Each number is 128 + 24 x the weight over its row's rms, rounded and kept within 0 to 255. Layers, rows and columns count from 0. Numbers have three digits each. The size before them is the row's rms in percent of the matrix's.

# q: layer 2 attention query, 128x128, rms 0.0436, rows 0-31, columns 64-127
# k: layer 2 attention key, 128x128, rms 0.0492, rows 0-31, columns 64-127
# v: layer 2 attention value, 128x128, rms 0.0612, rows 0-14, columns 64-127
# o: layer 2 attention output (transposed), 128x128, rms 0.169, rows 0-13, columns 64-127
q0 057:063093133132095169134160118120121120143136151112132111106159121127084123154151133154150143125144129178119108164118147176143104126124186141127136129097135120101138127156108145126122089142178137
k0 061:105169162176177113173158129149136091137128129122121151127079124171147127133140138149192128120153149127083093121122095143136112162132167132163110115098108142157143140133119127119119159176137149
q1 083:148105102131128127136159137099136142161144158129135146129141155108058198103112082175120138124132109121150153118103156098117157101113146127120161095099123139114153112146113155113097100129143109
k1 094:084107146111137121136163114134130117169170112104094138130193145153129134139134168128126173096127163171137120156129124093154154116125146121074146088122133121077160137137101137115140129124138075
q2 059:087122127170073126124166160113130099135113136129153173137119137135092158130126108182101129099099105146087131114128205121132127121131150087136141123130067135103143156154123115111114120111140147
k2 081:109113134133156105143140164165097073130151137127109146116105135125123102104111129162126137084123165128071122116130141103136118132098163131110127128112126124112152141136144142097160126154129107
q3 064:165108080152124106136144174115163105132154142093125135138090144140113164145086104090145147091132125107135147145104140139099120119126147147092128156109185080164133077129111142097121116120130140
k3 062:123147125062118113102128098114126101144190119120101124145104134166101147142141149137108153130125124152125135177132131088137129099163152161113094092145122104086107132124109134075141104170123124
q4 070:135134148121137164121120123118114112103122123143148098123085128139135081106115117116151098147139153105158147148114095070135106159143138178145091147134104152126073150122124098169112144161111132
k4 090:140171095128089142113146134126150135107103126160132119125087074131133128133124108123115110172124103081159136112127161102085119133142093145170143148150128142168129091107179131155126124152114119
q5 066:107166131145138115099122120143117088154109090127111111110081104152126059159127147096159110131113142156122122116160125114154085159161154122149109114109096100113109142107126122133115146125139157
k5 061:140150142117122152139137114110173131078110138145146121131160081125204120114139102128160092138093123122092125090117107118143089137110153146155129131156120094149116138130157103148132152180073135
q6 058:152098110130123115153195123081129118131147168109144160140139162119112147121124123173098136145127119114154140141128131104120152136111155104114134154127136135121150115129099128124087149149128089
k6 067:111094129118139082097133173157119116167160101128121137087115143110111098150183132115144142114146141162084140131131119134150173127134132155096149130119092168082113135164108132096166121099170128
q7 062:144154107159123156151133169121151132117105114143161164162103150121097128167164138125109131121139129142104161168101165108135131134148099147107152118140165139121142107145144131147121095160119111
k7 069:140130143156125128143118152136129087158153120104099156103144150140140131118131146168187151150122174167096123148133144193162138120139146115117147146113139132119121138144082145122126110128142129
q8 067:130125143173116145114094092143107127097162089147142159141115114125163114107144113134124097117132115148134110093130113153163087142131104126108113116110148091138127174123151103165139130072116178
k8 067:154139123167115137136158132155118174127119155172147090130128135120164118098114083089123129068106117089192129143103116100145135078110146130111141095127122121142126144160129136105150152192149148
q9 062:121142154147130124112081115130116093094153112188139108112063104119161114148130131166150089117101117124101105094136055143139108143099100143149101119136157098169107161077147144136138136099099128
k9 065:130137103131117132139136150132164149118140147132149147124107111089164134113128078170119111127103113088157131171112112088104113103167082122172144114146141116145081109118144110142131095139149148
q10 082:191126115156135118163128141136157164100138153168153137124123104116125144109134085101128115123108092072156150138118130098068123131100122140140140149118092093180139087142107144155149133155152124
k10 071:149123129132129118155172135079130147158139132095091121118161160162141141110108168141122156144128142140133120168131138133121137096118149112138113164140180134061140113139121152103126094137125103
q11 065:134158167187106154159123077128118139089121132131167143149145102107145147132155103129110067114123087154154124118129148088107119131100134136178151145089108155171125170155128087149147170100106137
k11 070:167141083125103102175124163145128145140145121122110149088172165141165110096094122187122154100150129124116120163121149079137141109103150151143147150143145106098130109128169156128124102116113126
q12 061:136099133165130093170149144112147121095130147151139188109119132082109142146120107152136108119128092134106153122106149125097159121106139158122108155106141104188109139150131138126146132123142142
k12 060:148096092138132134144143131120149162140124165119117111115086151131151109136122126161132117136144113096138111189100142110085167092145103137157177139152108135095127137110152105101114111190154121
q13 068:155134133129094137130090158144105117082077094115113092140057104133131108125144143134148109118126143114146116153142125099117057116109116128140145156157122100152096145122181107163161127126126127
k13 059:151145125137133103161148060141142112142110122145112124117133125124136120139127072125102147159157121096107141156095148075133116112144116169138108144120120161146109114116153084095165089170109144
q14 074:170077109128132137145139112122132139139154164076128097116086145121121141165087150144123181138130150122093130168111169138116123129128116093096132166143163128098136077148131172099109118167154101
k14 073:086141150157115129129143087138112097146136120139105117143111161164127093123195157163175146138141136174115092108148129058123149119117155136093108076131100184121127132106113181086146117086140123
q15 072:119180144099155124132057092174099119123140084142116106137155144145141098128116149068168099153142125126175126120147100126150109153141107159137135108140137127127100142102133102156151162145109142
k15 080:153117122142136142137104174115123150074104113126157104170098127110159142143092104158110110148125083106168126138095118145110107128154098119166132132108124087145110126116135101165135120117113158
q16 066:165157129128104115166109134148144118108089135136135110149080138138144159109130115110158079135109137085137130122132110135119118130100114142138077147134135116167087119138176139119167124132110141
k16 071:125148100132146143158142150120129122104043118121115123141143132104122136160135146130105118152132099089129134144109128154092123127131105149146120151164177123091116111118144100118089077151128129
q17 082:149094115121135082138155148127137117170109162109106117117132151120136133153099135111125171139146157095156159145139125144116157117117155094106130142127131118115133065133093175136149113167189115
k17 080:070152151086122142091132115114129102125167123133106080150157109121143161134150169114101116191125106151084121137143116110097120146138128165136126138152202189125134156100099129096108116131085124
q18 123:190132136120120137166103124148139136069099135139152121143127106098128140110124080108149087134098101076125132134099083138097109145125088155145114142117130105215106121125152114159138147109107139
k18 100:160098075131119113157149147088156148138103105113120113102130161141093105151095125113090164159139131109105133158122172119107138078188109136140123181140152120114095108112135135114108085154126135
q19 068:178123098144168106134178154089148116111127181150127151133134120126108147088122097179127107141100086100128135108104138112141134130102129136144103144121131110159159099140126129099106122149135136
k19 067:118093096137120081109131117136138133192116124081127106111144167107121100151101139104160185121133146118144136160121126176140138087141122112104130116139159139064106073145162132108169107106142107
q20 060:164137140095125154156073099153105133113122129116137131147154085143141095099129129139160080134144134090161094172127079115113138161113148165171122174130141072177122155130130163155140130121127165
k20 056:119128104129167112162159143170153155136063129140130128151081161142112116116112115137115113126131088135137112131107146133109130115108121165143133104148131096149144153169148095115097157147139147
q21 078:143127144124102166142103093119162132103137120141145143125119086116162107112161116132130092112107110109147125139106122153131089138149118153143116126109135111188115149123123081168146138119113155
k21 073:170112113136144114149115119090156141149046121144149136098130131132135109122086123152106144136095100092096164127124145112106138117106119136146135149134107092114143121136130166156141147163128150
q22 061:162086119148095101149203129143142145140131132129128104103181111129140149128081127106086148167137121112124151127109114114133146115118116096131117172131135153113170086133127136101125136150159110
k22 067:111109156102129104081141128108091104182132134143087160137133161122121111113130114110150114110130154152089126120136116097144182113123136120065136139095128122089153158114100128119168113118114121
q23 069:101125129101098129141075149133121139127062101144112130121182130099134091124157138109160122181151117142167133115145121095102135145092102141159113125127139145138087145121139150154127152117133145
k23 056:161108131116107118127142121138115147090134145133152107163108087150164116107162150197122114123115098124131104129143108103072116167164114153160114167175169148122155118131133137151105138153138116
q24 100:149145131097140122130087145164118121124087140118107084138090115124149093111093130124139108134142157087154125147136086093119114131114107149145120170149135118162082126118131156130121170129134125
k24 093:114161114116109124105105122108142126114131104145149122128087110111147133151143123099107107161120087115142120144135150137086092143174101172179107153153157115146140117103125122150090118125107111
q25 075:085117133138121151104131067124100096122132101164136167156107126130131140123157133154148116123116107147103090101144143188139126152148116147109110110103147131116141182114150087140129126110103164
k25 075:163137138172132101147139139145130105111131156110141101092178152122124127110096109128099124124114146103125116130129146214141118080102141055106158109089125111155132127133125114119166142161143133
q26 071:129147133097157100090100179127106121140123108117104079127095119138157085142138164093171107147140173156155112113160107104137117127132105122159095125170096136117089163134145133135153142138157121
k26 062:140146166149099123140115142115125153108148135127121130143122100115135171153125115075143119142142131138139139129094134121113094118141125154193105114179123146173096110112169109149130107126091144
q27 093:132108100137138105101156146120133135158091140117122135123107178128084141133120135149117181074132141137085137136138165106132151115128173077087147117143170114074166103101084151091116130120139106
k27 077:070155156112110144070127122132112116132166126120133107119163114159123163132181136151161146142143162157109123130152119136168122139136142126116110103097150153097146122114097143089139140110141146
q28 086:067149158160147129077133103141101123155134117102115103131175141152116084150139172119121147148144149179125090101157123109172104124140179130145115106125136124088151157101137124107118118124142133
k28 080:124160142146142151116106106166117116061121130137139120111126148112145135128148095106159116121109088119155108075116072113143105175126125136135120098093102114186116139101134133125166179100117141
q29 103:114121122098143110112140150146135114186126148107098108120147176131117155148114158114143177144155153121131132116126130136144160108119142089096134145153128139082145096114109187082121101152159099
k29 092:062137161119159158096130101132095116133153123130104128162119116146121142121156160112135125119130145178170098153170127141132137141134129126099094108113138130109148130107140090092155164083103107
q30 090:106135140118132135108092148154104135139146096101097082094123131143123065148138129100167121146151155131128091131141105137123096136146143168140129157147129125106073151100139148141135150121144140
k30 096:149164119148106149153114112104123121065080133149138115146116076128159120115156125107136086157135083111130119125114088132081109167141122164172115118114125122181122120117181107151166131148095129
q31 082:084079126108112114106144115103124129137157131127112135157207125144084146141161131155082117133143127161139120113115198115149134119096159103110139120105143146085160120136130107100149118134125092
k31 085:116126175145141106128135110175101113126135117116111133136190165134099105131118128115165139094134149143132106110137108148170150126071161115110164118099124142122150182135112126094156146103139115
v0 107:094167140132097107107126123163135136135109086118134129089154107140107117165115169125074123144151154118155090161112133145127150092124135127134071099163133141121123129141148150120130072107134167
o0 093:092121139136159140145116128100131135122155126146116105149159114140161106102174125103168123160119123147115127128143100155140088152145093146110147148098116143095116173144104093143159161136116108
v1 086:165119125126088116102166090147112130122184116121151094128163134169124081122103121113108127144098161143148099163113163151081111143138149138108135178132166143174124104141127128140124176082103109
o1 087:122112138070138143138172126146137120155117171127086110094112158123145164168103108134111126121170150137119165118112140123125136109126112113097102117151103104084117119133109142072105135146151088
v2 120:148127110151146128109114104146137089104118145146126110138135165126113138124107135191139107133136140088110106153171116121132120102084076128104138131086190112138136138117153138159095133142153122
o2 118:095102110113139105125149137108104159171133154116147106129100100123145187112152127058098136148113143175114157100099136142103117132116172104139106192139094127133128105096104162121154099101154144
v3 117:146147156140128121155120096135147131110057143146165175144143121115119134096164121132140129116054097132123141087108144115150115171155131110162091108109142139163108122120090116142136148110107103
o3 112:171133136129107113160110130123136127097123140151122122083116128117117164131107082103166114156128081113144145143128114119098146145106088178122144109148141132203167100138153113121127110143113160
v4 110:122154171199107147125157091114068182107140072098129142074115124128142129124131140151127127137126128139140123126140084136141119150125106114176103124128153127142089125120179148152129128118112151
o4 107:138109136088152128150076129146122144129126131183130103123125111133139105138145091103148069128106090131101126124126075160125152145090113158140129134144126154143095152111116116151170151146136117
v5 113:096117128109199092137134110114170160138127100138136144131112161121167129169149153151126154148151124133138139155122096124133155093113169097128160152117058143108091134115137106121118128105084122
o5 108:117143132156122139101099129119085140118139110089104138138144112126074124120138139131153150098094150101077135143150147107149129118159087136113124105119151115103133148083129088144160124160135120
v6 086:156184115147160139109145120135128135095119099106176132131053121148101102136136129121110115124115136125142094143146054146127170119139137101135124151111141118113108117136132165110179123113124159
o6 077:135082127087137123143149118126087132115134182109096094110086086121140157160141122075137110154115146154106156132121139126117103128105153131138082156132143146165096099117127110174146160174154110
v7 100:106138107135158089152152117117147156148155111095115093105150153165122113120117147115125146101142166144098141159131162142110147172145165177112138162148157137102147088125078152131152129128156089
o7 099:084140128142122148076103131131151141157132121120139144141138163167100116170107158165131191122166151125121140140140126119186154110125114140105141094129151130051126135130127106120098120141104083
v8 084:121110131085103122130163129130118127097157119096121129149182162094127123150158162113108164141140117158132159133119136117126141089110139149118157129104114131131146122106131131139135093143099145
o8 081:122162116185133136103104131096114133132121096127094151138146099107130130103132107179126150085126138120162112108153149118158127127142135123121133105109162110086135184136124084107110153134118137
v9 114:068162136153124158083085097156092127095123119167148134120153105075132108139144136149113140146158123161104119091153121122140086132126151146168107129145086160111138158145149134136132095161127141
o9 121:146146142092136121143097105120135100105139096152110113147136111134171063113135117098143065132078126118134116138132109114115136160175109154170146144153129133194122136114130112146153156112114164
v10 092:109142116107161119128096119160115112145143112120137136111127078136145127139098094093137153112080121125167138101130097079141116125133110174136143116134107123104145116141152145095155151100131110
o10 062:162158129099136112136132161117122106119120117158135167135096178125105134090094179136125058154182148115111121154130161142120130125175082145112164130117124135166132127148149115162099130155079166
v11 097:164143108150144117142094096119134129131121171131160141162113067093157123128147101115121114140083098104114168128137136158106124147131126143154106083097104160161158117127123114138114144150090131
o11 098:188132118138121130160186109114161110121112143139125172117144163093105184110114109126095102117105118106111125132095143141114155118147120100124135113144107106155159088136125123109131099128121167
v12 088:132135129108111110147126091106092100113071163167153134144158127121112143142164090129123118144132151141097108136140157131111114097147154107125137147108114142138089140136132154159163118092084124
o12 071:119124157150084108129146116110160126122125113130093112073138139150117130111122078133114123118128065110123151122111097119131119134076141151134092088148124146100148107149099122081152153163166100
v13 090:129145169111150084160164151119103103112156154083113135120126173171095132132118143164099091109130147116120166183142140103131145148171130131130121189096138070119112110130132195102106134135149099
o13 094:086105075097126136074108153122105142171108109100127103126093118147110151160106153129108152142154138132139161114132115134130122118078178140134121125149157162066108138109131113130119136147128059
v14 117:117106177121142149124133168158128126119129160152156142171138098081153133115175116148161126104103097146125143092148109111164101171131142119153130113128161115096156115096170114124077134125121149